config = dict(
    head_dim=32,
    d_mlp=768,
    norm='rmsnorm',
    init_std_o=0.0,
    init_std_down=0.0,
    lr=0.00439,
    lr_head=0.00506,
    schedule='wsd',
)
Each number is 128 + 24 x the weight over its row's rms, rounded and kept within 0 to 255. Layers, rows and columns count from 0. Numbers have three digits each. The size before them is the row's rms in percent of the matrix's.

# layer 5 attention output (transposed), 384x384, rms 0.145, rows 3-31,34-63,66-95, columns 192-287
091:139113112141088147087107095088148152127104150102126142143127140151121162124156135151102125164128111133138121122114099135108123146097147102140182125132097161134169120078074148118106096103119127133145134158124095120154140116140111111120104147074166147175157102204106073138114122157164119143
087:122102123110116121090151112138125154157125124138124086139167169146174121137122075160143131115137108106114124141120148154101114144124138110149146082122158111134140098152084126123103131126135102098163170131153105098117147123151116160119129121137118142130127151082156107140143115152120149178
096:132136112124110091135104114108035095144084162121104182120135135146122157121094129131128109181138153088097146099123145142129097157131116128136131093165107136103120106128081147127122148162158093143125140112171162106088159108118144091139134130083121111126134122135081135146162119157099111130
096:111110106144134122116143115122084126115102154159126149112135113175156121108153077122090132128123155115127118123129122126136153143114109123140135110112176100146122146142090155096084144103147125163112134139114082132145149106126136116098138116145087101141113151106134149160092109136132115062
097:145108160127115111093110127095132144115110103114147150114141175147124113088169117170126129127136102124154137116089152136141148142131136140092142087127075142076127129140104129119141127093092109053141130105118138109129095164090156129138155130171119084163145079114128121114118118110106101112
096:118114105157113077166091123107122136139143125116130107119159082109117155125133124141151113112099119081145169106137101118150130114157068122142119153140110131145125142155117137136135130103113151108142139193133111185161121108153130108179104103096107108111108061119109158120148132154159152114
089:130119100165130096178146109151148155150151109157125125139152145137123113150148144107162187137112093107137137120147166104125140140131097148115138122100116138111105171115138158141144133126118162158161111125122131156057103120149104123134071138083145150089137098109116115182085140125147114114
088:114151105140141140133148122166118126125151139097146115130135128123134151106141109109120116079128150125147121086150129123125132148120129103116124146111123123125092111056110124137159140148157124130155162099156145094144128184135163119136128107122156100100120143106085107145148122124133139145
096:115155128182115115087143117122101157144090111175086125129144157111124115087109105148135109102127121129116137105148124144132104117084188157164121168162100137119120164125115123110125140141122109115124122127138154123128178099143163139111118171121151147124133174099147097130127094111155143131
090:108122152172121127145122123135146113121166128077110157110135067115132135177139104134146179117118123154130125122125114133102132121116127113128176091062134135082123116092147122114123140115111143148151117129089158177130101155113127128151131071152156112129147138151124112148126120088099113112
095:134104126115152133130139111180108095106128099136136113137152143127132119189145128134103135140114132147161136123144103138150126127166142113119112134115117096136170124110106128164108156136109123114141110125104100126097098124146128129154124163116140143126136109150114100146132192218100085096
083:109152091099153132142150142147108129125127107136128104131146102105139119088129092160091155129124103155127180135154104140137110148112123147085087090108150160136111161178101134137160132116108153163130125109137124111110172105115123136116135134162171122121130140141127110134133105152147158147
087:099131129152131129093143149145096132117114117139139121130124106135135127121130161127170104103100129158154131133103168085136102141148126099147128118115130149167151145145118141160124108118134106114104130100147094111183158105120151146138142088105120114169153150112116132158123055099125144122
100:136115148150082095153157106113127137099143163136115149124173151125152139139121133154131124115114105193079070200108129144161164097113151118135099161117107143133167119139127125159114155131116155138097085176139070148123119128134149109129086125117130105067130119141116131121088178137145060137
096:112136152144122117175140104137157133119134093132142088166143134131153150153139151160099141120148100136126168109116126081097110138126130145159154115080105142124111130127128116094127069094107132107121113113140098122117146169135126154085141131107107111130140157115125125111080149121119158142
085:139138126108147130186105132133106120132157117143135164111127165173144132125120135099117132137145107084155144099112156143119132113160105149120142113176170133102133106117092147140144149127096085169128080107150117152116180095154110146120128128132143073160170108106143096117127114158142088118
101:083135107161088149120145126139097112123090142111193100151101119090123077125136125172118119120137118121143113105097124124134117116148136150104133152119136095159114152174137149121137130101131086108176127121152107147103201133159126116105116103132147142122065154097113126125111096123141152152
090:097162112147139094121115125155143087114139143108143123143093150136134103119155106145144148108124138134120129160105128124135132092179195100118113130066114114144166107092130126173118125116107146076143111123143135139091204095144115139112087077199093151145122121150132105166115115176121117137
083:128089080131117106083171117156157103140151139135092147073066141106143155146188112170144153125147127138139118137116104138125144105110162113122098118122113131115153142130143129135172132138141105149163128127107157146143137148153187122128152162115114118115148145145123140140123124162142183112
089:102126110166103166100085124089103123177118109132110154094098114108154129130127153136107101143127122143120133118095138175083138117111114129116142115141126132163130130127127135171115144113095143202106131160119177129127091137127131163156112146171115090124124153093157078138065097101100091120
085:128109122124118110104134138119137154118114093149097119179114118126152098164118135158138100140145188122132118160134115068103106108109088172089147127128136116152150111166138110124166111141168113141150136154162145151156129168132119158147115118105149113132134125096156136152133114112051133114
097:120097127119083119113114135181154129083141135122110163151135126122140117131084093164095139081105138151160100114137113143133116110124130129161091126107146131141135109070094071104101104132132128085125103128153096097198141125155141140113143106133070145159131137124091119140090131120088076122
086:127091142131114092139120121096081130135116125105166120121098132191136121124136115089147144141124091134112165106146150158104117111083086146112119137151110142103111131111134151117112128150157124225136136132137101112147104131132119113141146147128110103157127110193115157113111137105120163131
101:183139123122167119127140159125113083140140155108136158130141160176156149136154127179133097112148117123082163132103105127121131116145125103137113093096128126129123151137136164058131097166109121138112098093132118101117122117123075137159124160149118122155125160076099106114134109119103142106
088:138094097123141178113106122140145106130101161154122122067093087130167095134167094106091165114107146107101135137090123202125113119118163105102111129129108098121137142130116101133093142160121103081131117077114109143138089108123094162167111125106096123113104120131108153096183106127130158122
086:151056179113159115094139092142130173110123130102139107129127157164130153082159129089150151121141104146135126096090109144136118140118133147163144115121134124095107149140115110155134147127127181145148146122111098122141109134174125114120125112148092146148115139154092147117120153119090128113
092:131111137130152122159118126120129116127149131131159108156126167091085144118169087109092102069145161169129176092150112156126125127155108131124128095155104123137106139100133126164149107133126109091094173100087089150110105131144132099116181157139162112148116081139110174080126106120123114169
093:156150131165129142211151159098178107099128059131165115143125172139119138095104129100135144117106120139116149117098123159123130127091133124138152137139114114125134130111127096169111103095091174144135148115102114101112127137138113118137125128114097077132108120068163116104118143098120099130
090:060156132134124133087126137149118134110114115146154100109102162119122115120129096102143138121125114167146123134128129123151149082115139139129130116135138143161141147136121175112148121108154137137155100133122168123125135166145128118096135093084091119104158124138094173146093078083128131142
102:166127086127157112141124131174142134106087124111153133155139092103127125102116097115145151136120178093125120146145126111087142097159106137088080123127129101119172084065114125108148091124105120132118123138125134093142128138124125072087137120156129106110075124163132190115124190132133101098
101:092125163144123134143106147154135134097127160082104147163130141109125162133123134128187150126136141135127168162091101134120180154119094189126065105116116115089129103183149083120163157148130150084135120098149144110124136143095119116116141110155121137161138112131138107138101081132135127116
100:128113163157141112115163102129102092157083094084160129158124109139090131144130145118119158105112120172133105135126142134157112146137140107123064133169127137145135118111142149133126155115098131163123081137117105176161108129132124147132145085154117118140128141120125112105134114131139095111
100:119142138111118132085158135130133161110166103107098114107162112143103156131124069173138120162105105111102114091176117087152103112133094108076161098128120170184148121144142124090142100134096128145095112098151135142170140122167119115126106103139147115152143088158139134138140130149127134076
098:139125133104144145115120129123184149151157127117157126163123122154110107122121122113142104124120101149126113143098194128144092118110101144144091158131129128104135156145119164148112136114150118125136168087140099174112107125121116133122184143134102124127132097103140102098102114105129142154
100:111143096106121126106158126088127148115143151113094112120115093099132133115115167096112114133120111115131111124125140122146127111107094123132108128123085127108144143082093141102109072108139110129095116183119113141133099131127092143154096121123128109117106150125156139107108099135104140091
099:088100164137110168139152114138176172113117138118079102103081150121108138116182101108133133118152116102148123145127116130106133132145097114120155112141135194068160143139210144109136119129150110108089120104110132155190105126104121161138101199112112104137141110128131118136112098102105111152
103:125091136080111167167117123135117127102138153103145108159110164122086127101097108110133137130124173142135086102135099144117170105127127151137113085136099076171150103101158117126174122134143109097128116166138144128133172137118089117110151128116134140176137145149156193139133122128133119118
103:158128134125112106119128152113117116163138123144106123170148131142112156119081133106163126134143124123094111138092163153126144125146095152127136113191178182123135161132086123155112123128149124187096099156146105158146142160114123158121133177095144137098112192159118145131158113144167154150
097:115088129145129157173114159075127174109118135116158159132157117123144101126125193141083148122126081174146157167134117110152112136110160146118111137131135150146189156134133176116093095123134137098114111124131161166121086156091138120093119096145101102132146128113115166100137121146133100108
106:144102120119111148135073103161132179131091142152152139138145114084124123109116115182090100172151132184112114117128126099134119144147144127106117140152122161182108143089113136162108131120112111092130098087114096139112135146141151125130144152149129040118146132121166144106104106133117138142
102:159170150122156171130173133102125153103155103087137143101138131132139151100141150146144158110191143118103081140133154141131138104069157094135134139139162159175110153097102149167143155122127099114118160099112139128167115144076118149131147122127118149135109135125145106148119129115118149152
107:129105048126114112126131120155124121121125148113137162161132105154173128162143117154166103141127169131111156154083134134104126122102154099122140194175153099150115121123126119115160133153134146189120129127152127112138139156157137139127109109112114127125119143109114108163100130150187160133
098:152127112140119122119113135149122133151144168139143105102180108113135148136099111112080102141107117116148090104102135141143142104123114122124130118070134128133108111126122162093129136169121135099103146166124144166142097143143152131159108157158122167132123130174141115149132121126166115135
097:118128141105156188142150099109182093161108126151130108170100113133151147110084128123142101114117113119147124144129164154096075111123122115091135138152131147120203137125137143168123104127097142091097157158151142137100146111147104166142118114117066127096122148112138116124142089138100100167
098:127160133150147093136116145119110118164127153137189137128113112167119126072104122128145087126140174126143118103113120119154106110102112128112138159184127171118151117143089119157128169111089140134153165138142121089135115088152130128142084131140121149118195101168138110115120129120146106098
093:113129146098127096160155123082132100131098162139144126130141146171142113132105098129126082128158167092105115140128123082131132119108153149115105171149148125132108090109107125099133110124153153182098116078099153104138141097161144132137151187146155131133140102136106127135121135119117185153
105:118154142128147110102105114101130153112097114146081116076122112146140115101090146129173107119116166123149145131191184122158137111146172129140123111128136125129146134180162146107130113132133125177081130085161103121132102076154138090108129107078087122127079135135115131113086119102173137101
109:139100150145133139193090098157117167118143126139095131084121112084144145127117110166155131115147139133140108175086126121081132172132108156106137107139106137163086160123123129144178138125145128068121096136132146116145120179154129163159113185162125110103127185124148141141145127104131137127
098:194159172129116125137104126134125131142125133081122151101163099100116075078103121138105143095104141108118160131151114141143132119164088134145098147092054138048133129140127118101104126142091133180122122107114106142146164148078146112099129119150167152125174128114142123152088130100134135107
100:148137098099138129086132124133156119126107125109141118134176082127100122129145146097158107075131093126139134099169142077124131132137145147119145147137148153165113143140113136161133149141117119131103128170139093132114131146058121160135144120106107126119116130143125166137182140124172180164
095:116125110121132122112111110104131086172143102124199153163115145135105127151130117160111120110108069147128103108127135100125082140112151165161151139155136147148137109113129177129129135095130142126142118151121136124123110108131140083116167147135115153081104128081102172161161117134141107110
101:164137158080166132113123100119202106110102150137129089149137152126134103141123173110103095157120092152111201132126164118139115108130114180118182151156093176114137129111130123145123147108134140120098131151135131079085111145156148132113116124128162101139129138140146149161159174104124164189
098:154136141092140104089126132124123143114126096146106136174105141136145132146160120149109135148118149131122149100108157106173116163156140151121106137158163158139117136149149179169143116112104113171110100138098141129150129139168164118102101139119150146055183133121104144130115144109177131153
096:073149131108125165111178059147120119117140089170101109091127139106164118143148121114135134093128104113156113103130104163142112064135145092105133127155161116129132154153123135167111136114150094120167118112168142154125122137098115096136148113117126141070098103127141177085110128138121157137
104:155100074147116157134122128101136112127134109118078120153156091111135162156052130120151074152128104150117119097171138104108141114155151155126101139131172127169130127163130133124165123125134182112119148117144141148129109150123147135126136155129153121165134122112078103151112123144146120092
098:144123151133127094137139163071105142077114207106130128138129129111167110163091168157090095152188147135138082108106135136137077092123098145104140153148115110130155114096168157100104088144138128121137128111128114147157089136103140144136125175105173127132100107137105046160141108126117117096
101:080129134156121136149103110109167130110141159124135138108114149161120125146117110133128123148114165097116127090096109111134102163134125126115113162089129118134119131150143139129122112132067094147121134144140138118111125115124120126093158130120157209144113169154142108144153119137167148131
101:135115143130160084149154152171130132147111126141131148100139113178129107120134089115133124122160086145142174148104104105093113142158120115125139155118127164154139096152087156100113135140143133093135093087146151177148135180097114128073140114130134158114122136139122163146097125153140150111
098:122123136124160125155141101128133103101101136110136140124110144148157173133185110154134112138138188108160086085183145144098148155136088135142106174137113153123128116159123109155136129115123096115147143091105087114123127113136120179111145145159175129131115135121129158113144137096144092102
098:113148125098126150182168120147118100108158120125114206086139146150100116110140111119117103100155154150160077138129130119163092146115129051147156128165125111136105137122129127138125154133142119153119096137181145122124171139128102146110092160100134150131189098104145136149140130068150137163
090:143114042117168100141175136126145109131125117159138099108187091083081136139154117089112153112121116135103154137111150117145142122109101110078132146135099132162137138092140161113103115168111128168134129165128100148121101171129108116107139142151134087086131145111133169149106139086101120098
101:092108154150186147134112113114131085086128121118126099149126123106135128130163166140155124148122095125171165117086157156112154131115129084141064126139113110076105115124112131080133087126107103127109131116149156102161121119097125113147142119126142093136128091127107100076125147132142140103
090:128153105123099107128160117102140108130100127085110122176151122086116103141132182074126142094163163114174136142088120164167148121151126109163138147127150087130123139139088106131101137143133167095138115084127121121111162141103142148114166103148165145077136158091140109113097114117134136124
097:150128110151124131118156120153094099134133099127125138151117144127176153150136106148149127155189131171127096153137113130100118104101162107137104128145117124159133116161132099167159155136138156141102123153190166101167110116135167069117141100135131145128185128118149100155147123145119132134
097:170116139120134121098145112159166133154138146088169126129112143122102117136115104115142153156136118123114067178195105161155108125111122077126149116162120112155120116140152156179106144137109174098206124166159165126115137108128131105138133131121138141105136122137115119107127136113154091135
097:150150087116121121115122086145127124112132101168171148153136137139128124147101100173124164177115147124132108132140122123165102153167106133142132090114184149129127157138119112142145135129136164114173126094112123149095075141103117121149140087143101123154139150162114115138122146179123096128
099:107174177130112124120152167150134140151065148130122112106122136129139142160128108144111127108135114161138118176128178147085127104166179095145128155156108149122128094147115147131115148109106125108128128131110128158151156103106137160117154155137117130107157140087113116120144140158155128121
101:115101142113139118119104141106171101095118157118126170080177099129122114118171135131131123106150102152081126149141103102106146152174100104171158141073135142134097140140148117142123107137096134078107131125117087117138148141107134123127099115165134122110121076079119127126139159151174099105
090:134160108115136141140131163065141107153160125130116136121134112141164093156135117083162156160096141102150145146135140138182153147115093123105127107068122130164088149134110095155160147117107145078108109120117100117123141125112128158157085105132157106132124132137083094098107150158112138155
094:077100141167138140120140113119086156125144138109102131154081153151116137133138151077136090097145130102122153098105145152116167120109104140147078152140102103156132189134137112130158112121130108140113136121114123126162121112115153157123127146124129118132143128111125141157142175050166110121
096:137122097109122143121145126131144149129116130141120092122163113132118101120104123106183112135082109115197148103096134112106163140142123134104151088122093146095123123142141097098149155161121157167108111126136113081114156147125093151127136145096145081149159129130132160142135143126132146087
091:133106117179109151144100151129131177160111132163144093131104090130094145145091141141142135082178106156107116106107158136106141116104153178084110141164126173118096124137154175111140151107142121116131191105107122130132151133140116121080128159126166107119129156117143103109138112100109102144
098:153145128073133117093089086166104100106126146136121156158110175120115143114188108147155114096129116125117159078117114153119113130102138115105134131141099108086083135104109119114130153087146134137128103125127135135105135130138127085126084136156148169147132150154122094118137147159121107148
091:154094107134165122110146121077123182125095153146133102141132133145085170140115083129092157141142164142147144122150148105138128128126111130156144112151090117170087098098115102086128173081140125084107101118117104134117127121125138084138140150117135121132120124098106120144099128161122149092
089:120088099129165163115150099171157109092119140110098111108138061136092128139159145130127132089145140134088159162143141171073155108138129130122114151124135114127122116140139135142122138169180100105092106168138118128117158170130115155121168135104148151110122063128128159114120121135126161124
101:115124170194139094067163175166105146142106101140077089117116116139129179110149132150113140087147091135117123115148106100141107099119100099176094141130122119169114136158156128145096160084100124134137136102134137087106132151119127126135105132107123142132098107121117074144162114096085164095
089:099082121060116183115111124129120122166102157156104085140104132112136119162111159114162163106137144169127077148090106119134090118126126104096125117107080161092130094089131107093142116105144120114154137144105120128118142146111129162168187134178144138137165111170132136122146148133116091130
100:139141118119127102144145130103108174123144147133144130092158161137126132126139141135079125142138111105126116083166132096148129123169150164149131144134114104101099140106135134170115125129104122101189153138106138127123128110143138102093143111091137103132149136114148159153134118129115135112
098:109085100111126158132126147115115140104170138171111126140105140130152124087128125105120101129140091078124128085112122100138171138122085115153213171158155119159112108124110119149178151141165111125151179141133163152111094120145122134140141099122173096098092147121105172095152134105159157159
104:133121112111110113084141121152126132105096127126148137089105169160110118165170119174111165151155121152126124143157088132154123154179148117126170113117153118134091160128142124137148111121107141120139125150065109144130151126137111104097083145153125142140141128094101161145141144170122132123
098:131089128096087131132135093150172155125136132160128126095118122122092153077136130111164114133124124120132133148127139143160107129144076109094087150116133144099105110104147127145097146146116108091142141141123130125127082147127094126132117141132155122103109107139159141151132137144157114124
092:143166118158099106109139165136077159148160076115143085143132131120120115169126103113135154139132161111170118153123167133118152136147200117133120127105117079148126159130122171155103084134166118137153134105138090148095129102113088151135164113188153157117125123158115124096173113172126153114
098:087164113108120130105121135143148135133137168129131133139144064124115137149145117138151179126131140159179103162142117100074092096128094128166089127093145128137109166126098083154115105135158121085149116151118174171142124129131144147144136134152132100151085154150120103080165122121122099149
093:083117120124108128122080117144123185092098116101128154110096106074106114141106155142139145140124113109128125108121133149167153146156124097138145169149081154143116139106112100134121125109140122097134065126112122110123140074131202141126121142122153101122110146128138119137129080136145135148
093:165136152119142107109164110132129128115123133113098129185135116102120105140137122141155136111149151122132118104133120134114136099100114101142141083119146119102136142130129083115143129111124115147127106128162089104120110119130110141140138141085149105114141135126140128142109158093133081121
094:075108112110115157127101106112097146144097085138098117148133127122102112149096134107156132091138128121141138161146148160124162133125105143105109109154117144144117143167141113119130062120201125120149186140149134116131123152150125117106160148111137106087120117125122131087163151144089123165
096:150128130141131128107162136123121116160100103174063074126120121125122132073124119158160113139130096128137144148145118132154169092129151126121137114152171101140128142157115145117107115144130110155119131137156101141137113087111158114116117115122139136112143119080139169170104134147126105150
095:102128150115110126118091104142044116172100137135129113165129132148141119147124130152117135135140174149144082138135126131122137147127118141129114138132116128080140126108073119204134157104124137111089121112108119092103107129195108144166128158149098158123081148167123103119129116133115124097
101:124120123119107128124119138145125135108145125154098137119162098112173132117109127113130104113138094117117185149126081101120127134153137144154113118040152109152134126129132114102150145137132155029123098132097148163149125118136131123128126123102123125162149087120102115141133170141106110144
# layer 5 attention value, 128x384, rms 0.141, rows 3-31, columns 192-287
077:089149177049128156086136131121119151133114099116101148140107117133094118126078132147122116127121132093147132124149178168143151139178144144148120144144166076137114126124080085109124149142173137148110120111076158103160125126122121105137120153168115138135111130161122150175147101130132140139
078:120123144102113110127108146171128120141106156144120095113140152115129116129063154139160121117085135092097134104138102110160129145111118159095172119130123175154168130096117105155155111146180159111086140145039144096156097126117169115114090139110138132099118148124124137117153083112103114102
079:163089113093120129086119150124167088120081151126170105121096136105127107168125127158104131117138127165132095158116141155085175117090121131104138100151152168118162167116137156123129141136141131161108133176074112110119117150171091118162128187122130154094106101142146148142180155143132126125
076:134147119110146143164140162089159113149106115095148139136094174095104134112055121098115110089072117110145148133112129090137130176125150125088172127157119132126116133094124092139107094093106095140149097115088154151114152126139124180155119138125210109099146114136094164112090148119127145123
080:108125099102116090150120164122083115142102111156123117117133114112116103134107154148129113119147124074110204104118096129048113097141125110124107127132146152127081113133111169098121132117135132137111101133127120110094162093119166121136088133123142137079104126145101104128130165156168141182
086:112107125124172177094128138126134119167097148149106133094128147178142154139114134112124129092139149107151126157129149132122120116119148186093105162085132074133095100082123134140095136109143117127116115095164163089144187139137102123089132174139112143126131148106118104173126062107086111117
083:129147130106150161131121133135096081061129137135165184129095130150178133104158136097075118145104120114132143105122055140141125111109138111136146130095098100144104148119114125052155124139131108142117118082129128130146088154130140142123078117145156107094130124089130128109113138136140122147
081:119162135123151123142155134135142110121114144175120087132113143118157142149143086128133121160100151125146118113129112168167142132124161151111144079117140084149140108219098146124131115099144111150103145104166105100132163077159119136103142154104123138101130155139182128120105137107106159155
080:137149146096197142115142109170176143099080170129151109108097133180109154107110137152121089147172089114082071123128121162114162148115105096164145112138151108118144141157147134120136115086120135134123124125102099090122139073131144146131109121098137143101102092154116127178169161095153103134
079:148134121128124124126163140119162127172122128113135115158114113145138154096143095133109159149127138116120097153149130129127103139135117100152147153121147109130139112179153106132135124139157144124137174142132133121121150099150113105166175131148102159157072143113120138161132133221144136140
079:128108142146096103156129130132111163155161111162116103141109132131118210180146103118155131116116141127072130135091127106151127098157085102157142157125113148135101096122123107153110099138125106149172158119111120139151117134157105073087149130122106132123188135138149146128114110149123104127
077:127187154115098109087112097136142120100157116152088100063143137121108114125149160069103182115069137102139108123118109129142145157180111104165143087072125091150132128118105155127155098100138117108143128148141139147159144123155115081147120086087089110128109104143142135113138116099119148095
077:167123101111141142147163164111121129136110155110157118103127101117128111088102101140109152150142111125108129134143112107169124152142144156083116175182113145102098166098129073151123142149154125127139103129110126115109137146091122181159166091137142088115124140090149133145139126137089125143
081:116162128163130102155158171108150163122187137111120145090111163133118156142193183116119108109142120093162120099115125163105107159125149130160130150112159172075114137134164137155158134108117150154146142061112161102158119139133110148127142104127116098146131134128122174108134117099132131136
081:142165154160123124120156147107140121098111081115108137147094143152160124148156096093125121130103142123110117145124106162135118147114131107141133114099120097117125114128158173127104135079078148171144151141132128147129120104095132123087142156139138138136125179140152144166129120112103131117
079:169146115153119167107102125117160105110164149111150094149133160074083105147125079106147090170099117135102140138153100160151132135092169156125160096119123138119121139099150126108126076110145139142135129158092128139114146179107142149143079091150156142121115132171131166113103126144171112116
084:173092147191123087144196149153158143084155097117161196168152154100090201142129117098088103139120119136119129135137124126073131079103136117132126158097145175133150130100141102174102114143121132140133098136159150140126082136116125182147090113163150113120130094100127120136111134150089120121
079:137108131096092123140148139112154085146121092143138108138131085134109172139095148136133142124137118122087176110152089122180120115101122101095152146107125151113171141117102113099099124137157128152074110131114118162163100146143135094176135122108126139145096148161110144101115129105111143109
076:075133124126146094121136102145121126117115114136133128131123121137127080170070121131133157098112142148157158157120147126132123137125129149135093146161137122123158111147123127122129096099160053096133116108135140123151134156132114130146167134181093104158117124148143096156107094117115098115
076:157147161113177135143136115106167069103103135103169121164154145144126105120089129131114091153121174141152125087149115115149104100065142149148143152153132124172135113133157154099106118103149131136149100121153116107133101106127136119179115116141163159157119136147180123136120160156131098182
076:114159165118170118130135162144127143134118134136108082112160098119184126120115128127081162084100149164117135092143144114132139136145139092140096136130129106159156175145131135120103110134128123105101161114111122142144133088109151133127125121107119139193147160120134090077087163111150110123
077:131095117128111120140126111154148100126131156097136158108118135121136131153122123123182106152114136147105114100158087089099141109069100125114147096126121153133123134165109156089152110113107131151105056105099103106167155148129173109135086117075139166135121133123143105139094136101137138083
074:120128112132154187124143127111140115156160105147126113117153164079112107061096129104127088103145134111090128103113098138121127134153145105165141096105131106142133168095139174071100144126086143118168138104125098104104110120134108107077149133138128094132131125138106094177169162103100117159
086:164092139124161123103169140125156127112127152142113120121115147128108130131126155096120115073102110134102140151159113144124135139094159171112114128103154114171139110154135093106126162125121138102118183168126112093137140139109140132103124123155151101161132143128099122114111143111129148169
077:134205156143137152113113114147135125122158129150167153115171129146126143143154131122119115124130119159196130131122100109143164153123041109129148130153118154142120131143132161146131119157127140104131122132130129118129134148161111116125123106200121153159116117099110123132122102135120120152
076:154163135144126127108098122144114136151110105115122157116151084102126149144148141111124114131074116111152133110087142096134127158139127103149138151113140144125133105147142112150148162114132125110069120174122142113116100101131169126111132096122144128109148151156103162167123145106126162106
077:078117126096090088134130149173117164103091132086129127121131143119123107163131115108147088146135167119121113112123142152125134126109150165089135144120126121129133107157161092133129130136129131120192115101106174117125100118139159145147101147136104124141143122114122117145141155120130110148
081:119166131144128131168175139144177166141126147113144135123135165085116108131090120077125089088119132140083148101107122096143096117113145140116087141072125124106091146135146165075147142155114107168173110142126140159103128112096148127122114124141154109138152124158135156109116185133150098142
079:147134135131124105143105120103134095154080079103138121142110156136078109086148112118144134128143161111141097113132098116160099130183126104106116112138129127097168098142111138143094119110113140144080132104137149108130155116150156147168075107156047132147123140117166094104141133153135143133
# layer 5 attention query, 384x384, rms 0.163, rows 96-102,128-134,160-166, columns 192-287
097:156099141125121155118108122160122100117108151132129150129147122128147129145135108150142116136116147163096143150129168126116119126087118144106128156160163118172100141113143108155118149120147162152167138180136168144143117101133123124094132147136094179108167144155129123113160121126138151114
090:138119139115108149131077119038131133128170118154110160149128106091158158134137167104161126108109178070146147142106140103149151115105115109155129061122156114148152141123156170117138135081140122106137128137116124094168105128125137163154163134119145124108107120099121139150142129178159153123
093:119162149089127110102139091138141135158141115128131098093104117126146114149120154194117088151144129121170166112127120135114137140121123116149114123139139110117148154131142123121149122125109094169139157122089088124144093155083139129136147146120130147118128139141120126115133080139124208100
090:127170140087128111117127084093147103085161119121125154150130107088143172155162131162163123163143124111137127166110060132159106145100126071167163103126105145141137126187143124151118117097162129177136124138181176119135134118137116100164107156122097176119145112122118115116142120120107122062
096:108125087172135113138071120115158136156157154135114195138118120155120126117135146131129110119123149133102127160099109134143098134133131130120136091128127151149160127108138069145086089093121099115095150123135169135110100166117149102129128131095133091119135114097117165131112096173117106140
092:090144130127138102155144141123096129144138132144087138139106179167100125130114131107159113121141153143138113139148096122154142169125163127122157145152126141152168123150123107111162165133112120089093102097150156163095130141149137127126133139157161097161143078132157114143158168129157125128
098:103136123127127147149155114098091108120129151092132097098124142130124110143144118142133136110145154109147096136125105195098103161084172114138148140139177100148157092120123167109143107113134129126131169093134115150115098071144110163123093137091142161103126159123127131141154138143165134126
076:117103142110146138123141127086145144175093121105133123110145152124145131106167131148150106119112154110152121109089127124107129151108162122088153187120147153157104132139114109113140100124165172129123124138120113169116137158093136085115124151146159131150122148085092154139144124134125135135
081:147153141152174138096148115106132106116114126130135101101116157135174098103116137111160164181129145075105167143137089124153069115132139099125137143160120081130111141124152147112151113087104109098144131145118126087115120127110117121154132152131108125110094148147138137144128122148101115145
092:139137151098140157139125117093109116157093130113129077134140129149108137106107154117154144143109151155115118079161140090130116129129141134122143119120128159133127094099148129114135132136148134136107145121131136160113142134114149148134116104043155130166134116128106206099107142101137166112
076:144141070129117135148106164092161120128120100147177120169161135143155091150120113155130139098103104144156088144082130102111148128130095101184150110132135132097120174154107155139099136072085140151138092127132117094128137112088130114151154102133140129096160165095134124119137111132161135105
073:130114092150134164128161184149113114114121140140098159155112156128151104128125138154137112106116125152139081127137120167123116091183159158150114131121110148115112118100127137080088153115124141145121098123100151140111110164123152170103138129131131113116113124123118181128133116158105128135
078:096178130137136151152144143136125161151158155139120100128083130146151143127109087145128113151123144117177101159131142096129126135159112186133103149127110121102132116136163154107142172105130142106114139105122121135152127124120089111117141152143074126105118121127074129136110135112094101128
095:096168150132138143154154125133132105084120118127141121115171168090124077120132120150104124151144124134140142121139082158107135110140130154142123176147109153113102138093119134124126087094116138109118130163148135125172097148130142128177080131138114145099128098138151146126112128158104142152
056:145120172122076133127118133152132108136146123109150148139093115123189158155139116091147158105144148122177170143127128104110157144109143105077156119131153137139097102131090160112060095146122137157127144127120112132177128103103133167130140159105134117109163100105142114163113119137131177081
111:163151159134124139118129117145116135149153127182123114118126156135125159155123138108134174150149146142144159131137133151128112153092142102148155078113118104191114094131132150155067110125165065172170097117090112135159102104119110111111129181115089131082135149119123144151164143153162185091
107:134131155140101133169097079149128137128121112149122106130078148116149139127113136148120130105129166118136122167134099156097112133101118116172124124099116131121157145136136154109194143112118129124106133126098122163153088109137146079121126078133091137109127153121114115101108086173155177118
112:096163126112101129190159146130158141118115128094137124135124110132180146095138124143123102171133141116161106135122111123127137132156110094136111100129175128071141118144107134109164126143106129096109095085130099108134133166152121158180133107159075113108109169141140159140087150133157116115
113:157094113135109101155108151169090122179098171091137135156082112131148122123122105144098098102126129111095146115177095114119159103146117136086083168138136130129132098139110080086123121130091150108111140127112141112148111138120152170151127144109155112140147136124133119160092190145114101144
097:117151141119168133160141086112121156145161128162090134135121176091132130155102066165113111163119141142186129146128131126138157166155157141118117104144100111108130104184156054098182137113103090133104110091148144128118141122152119110119116150158139129141142127129136131137131160117141141109
117:123124104166180137132130134085138119081147131139121130096121108111103042166143088126131103128083141123176155138109133132125131107116132143147119135171141131136136144134097136108133081109170138123112127145126119131129108151114109176089101084113064128122142160158134155130162098104108124148
# layer 5 attention key, 128x384, rms 0.151, rows 32-37, columns 192-287
095:099143134166155123117099127146155126112085126125128131120127103156144119127133169110109109131115093178115114160118115084140165086122150120134142103158115117135131152132160144139154113126128107091133136156098113083101154128119111110119115103139097085133099125127157148170129141119130135137
104:118090153106127150148108159137119114055124159138129085159101145118130111093100092131091109126135118153150099123121125147100138132193148105165132157117140138087122139127145104090107102136113114037105161148136160126131088129104110140167124155155105157110121111121108095100112103120135098099
103:131142147091099114130129138151136092136113140118138169111141093128145163118110116150144145115143133129117135148131166117091102144135122112130129132130117113126078150123104121104124135093140145124160170129142134114143100106108147132098162150130113150127136123145127122153108126143210140110
094:075084110152157149115141094102082143146138125139175156122141143099081147106137111176112144136126120119140115127167181115161118130115114079131078166162149119142140156134089191106109148151143128162117130105102129148104140108124148136077148154124109161151154111115150113143105149120169101141
104:155127163118142122164100158126140161114119129120137133148084145117135129146110150139148137183124158130181163101174097135114088140162109174132126139136122149117108117150135094110155137157123151094099106114117134142141137147135134148145149121084138107121123100098136126154144143103091088145
093:116097107118117101186087141103137126169079086122105112131103158083107125100096147127165130156121187158112112103115110101132139104136107147165125166099136114135172107138112143179132133152106120146129124111131132113164119127133139122171126114128125079119136098137114172133098133110139131106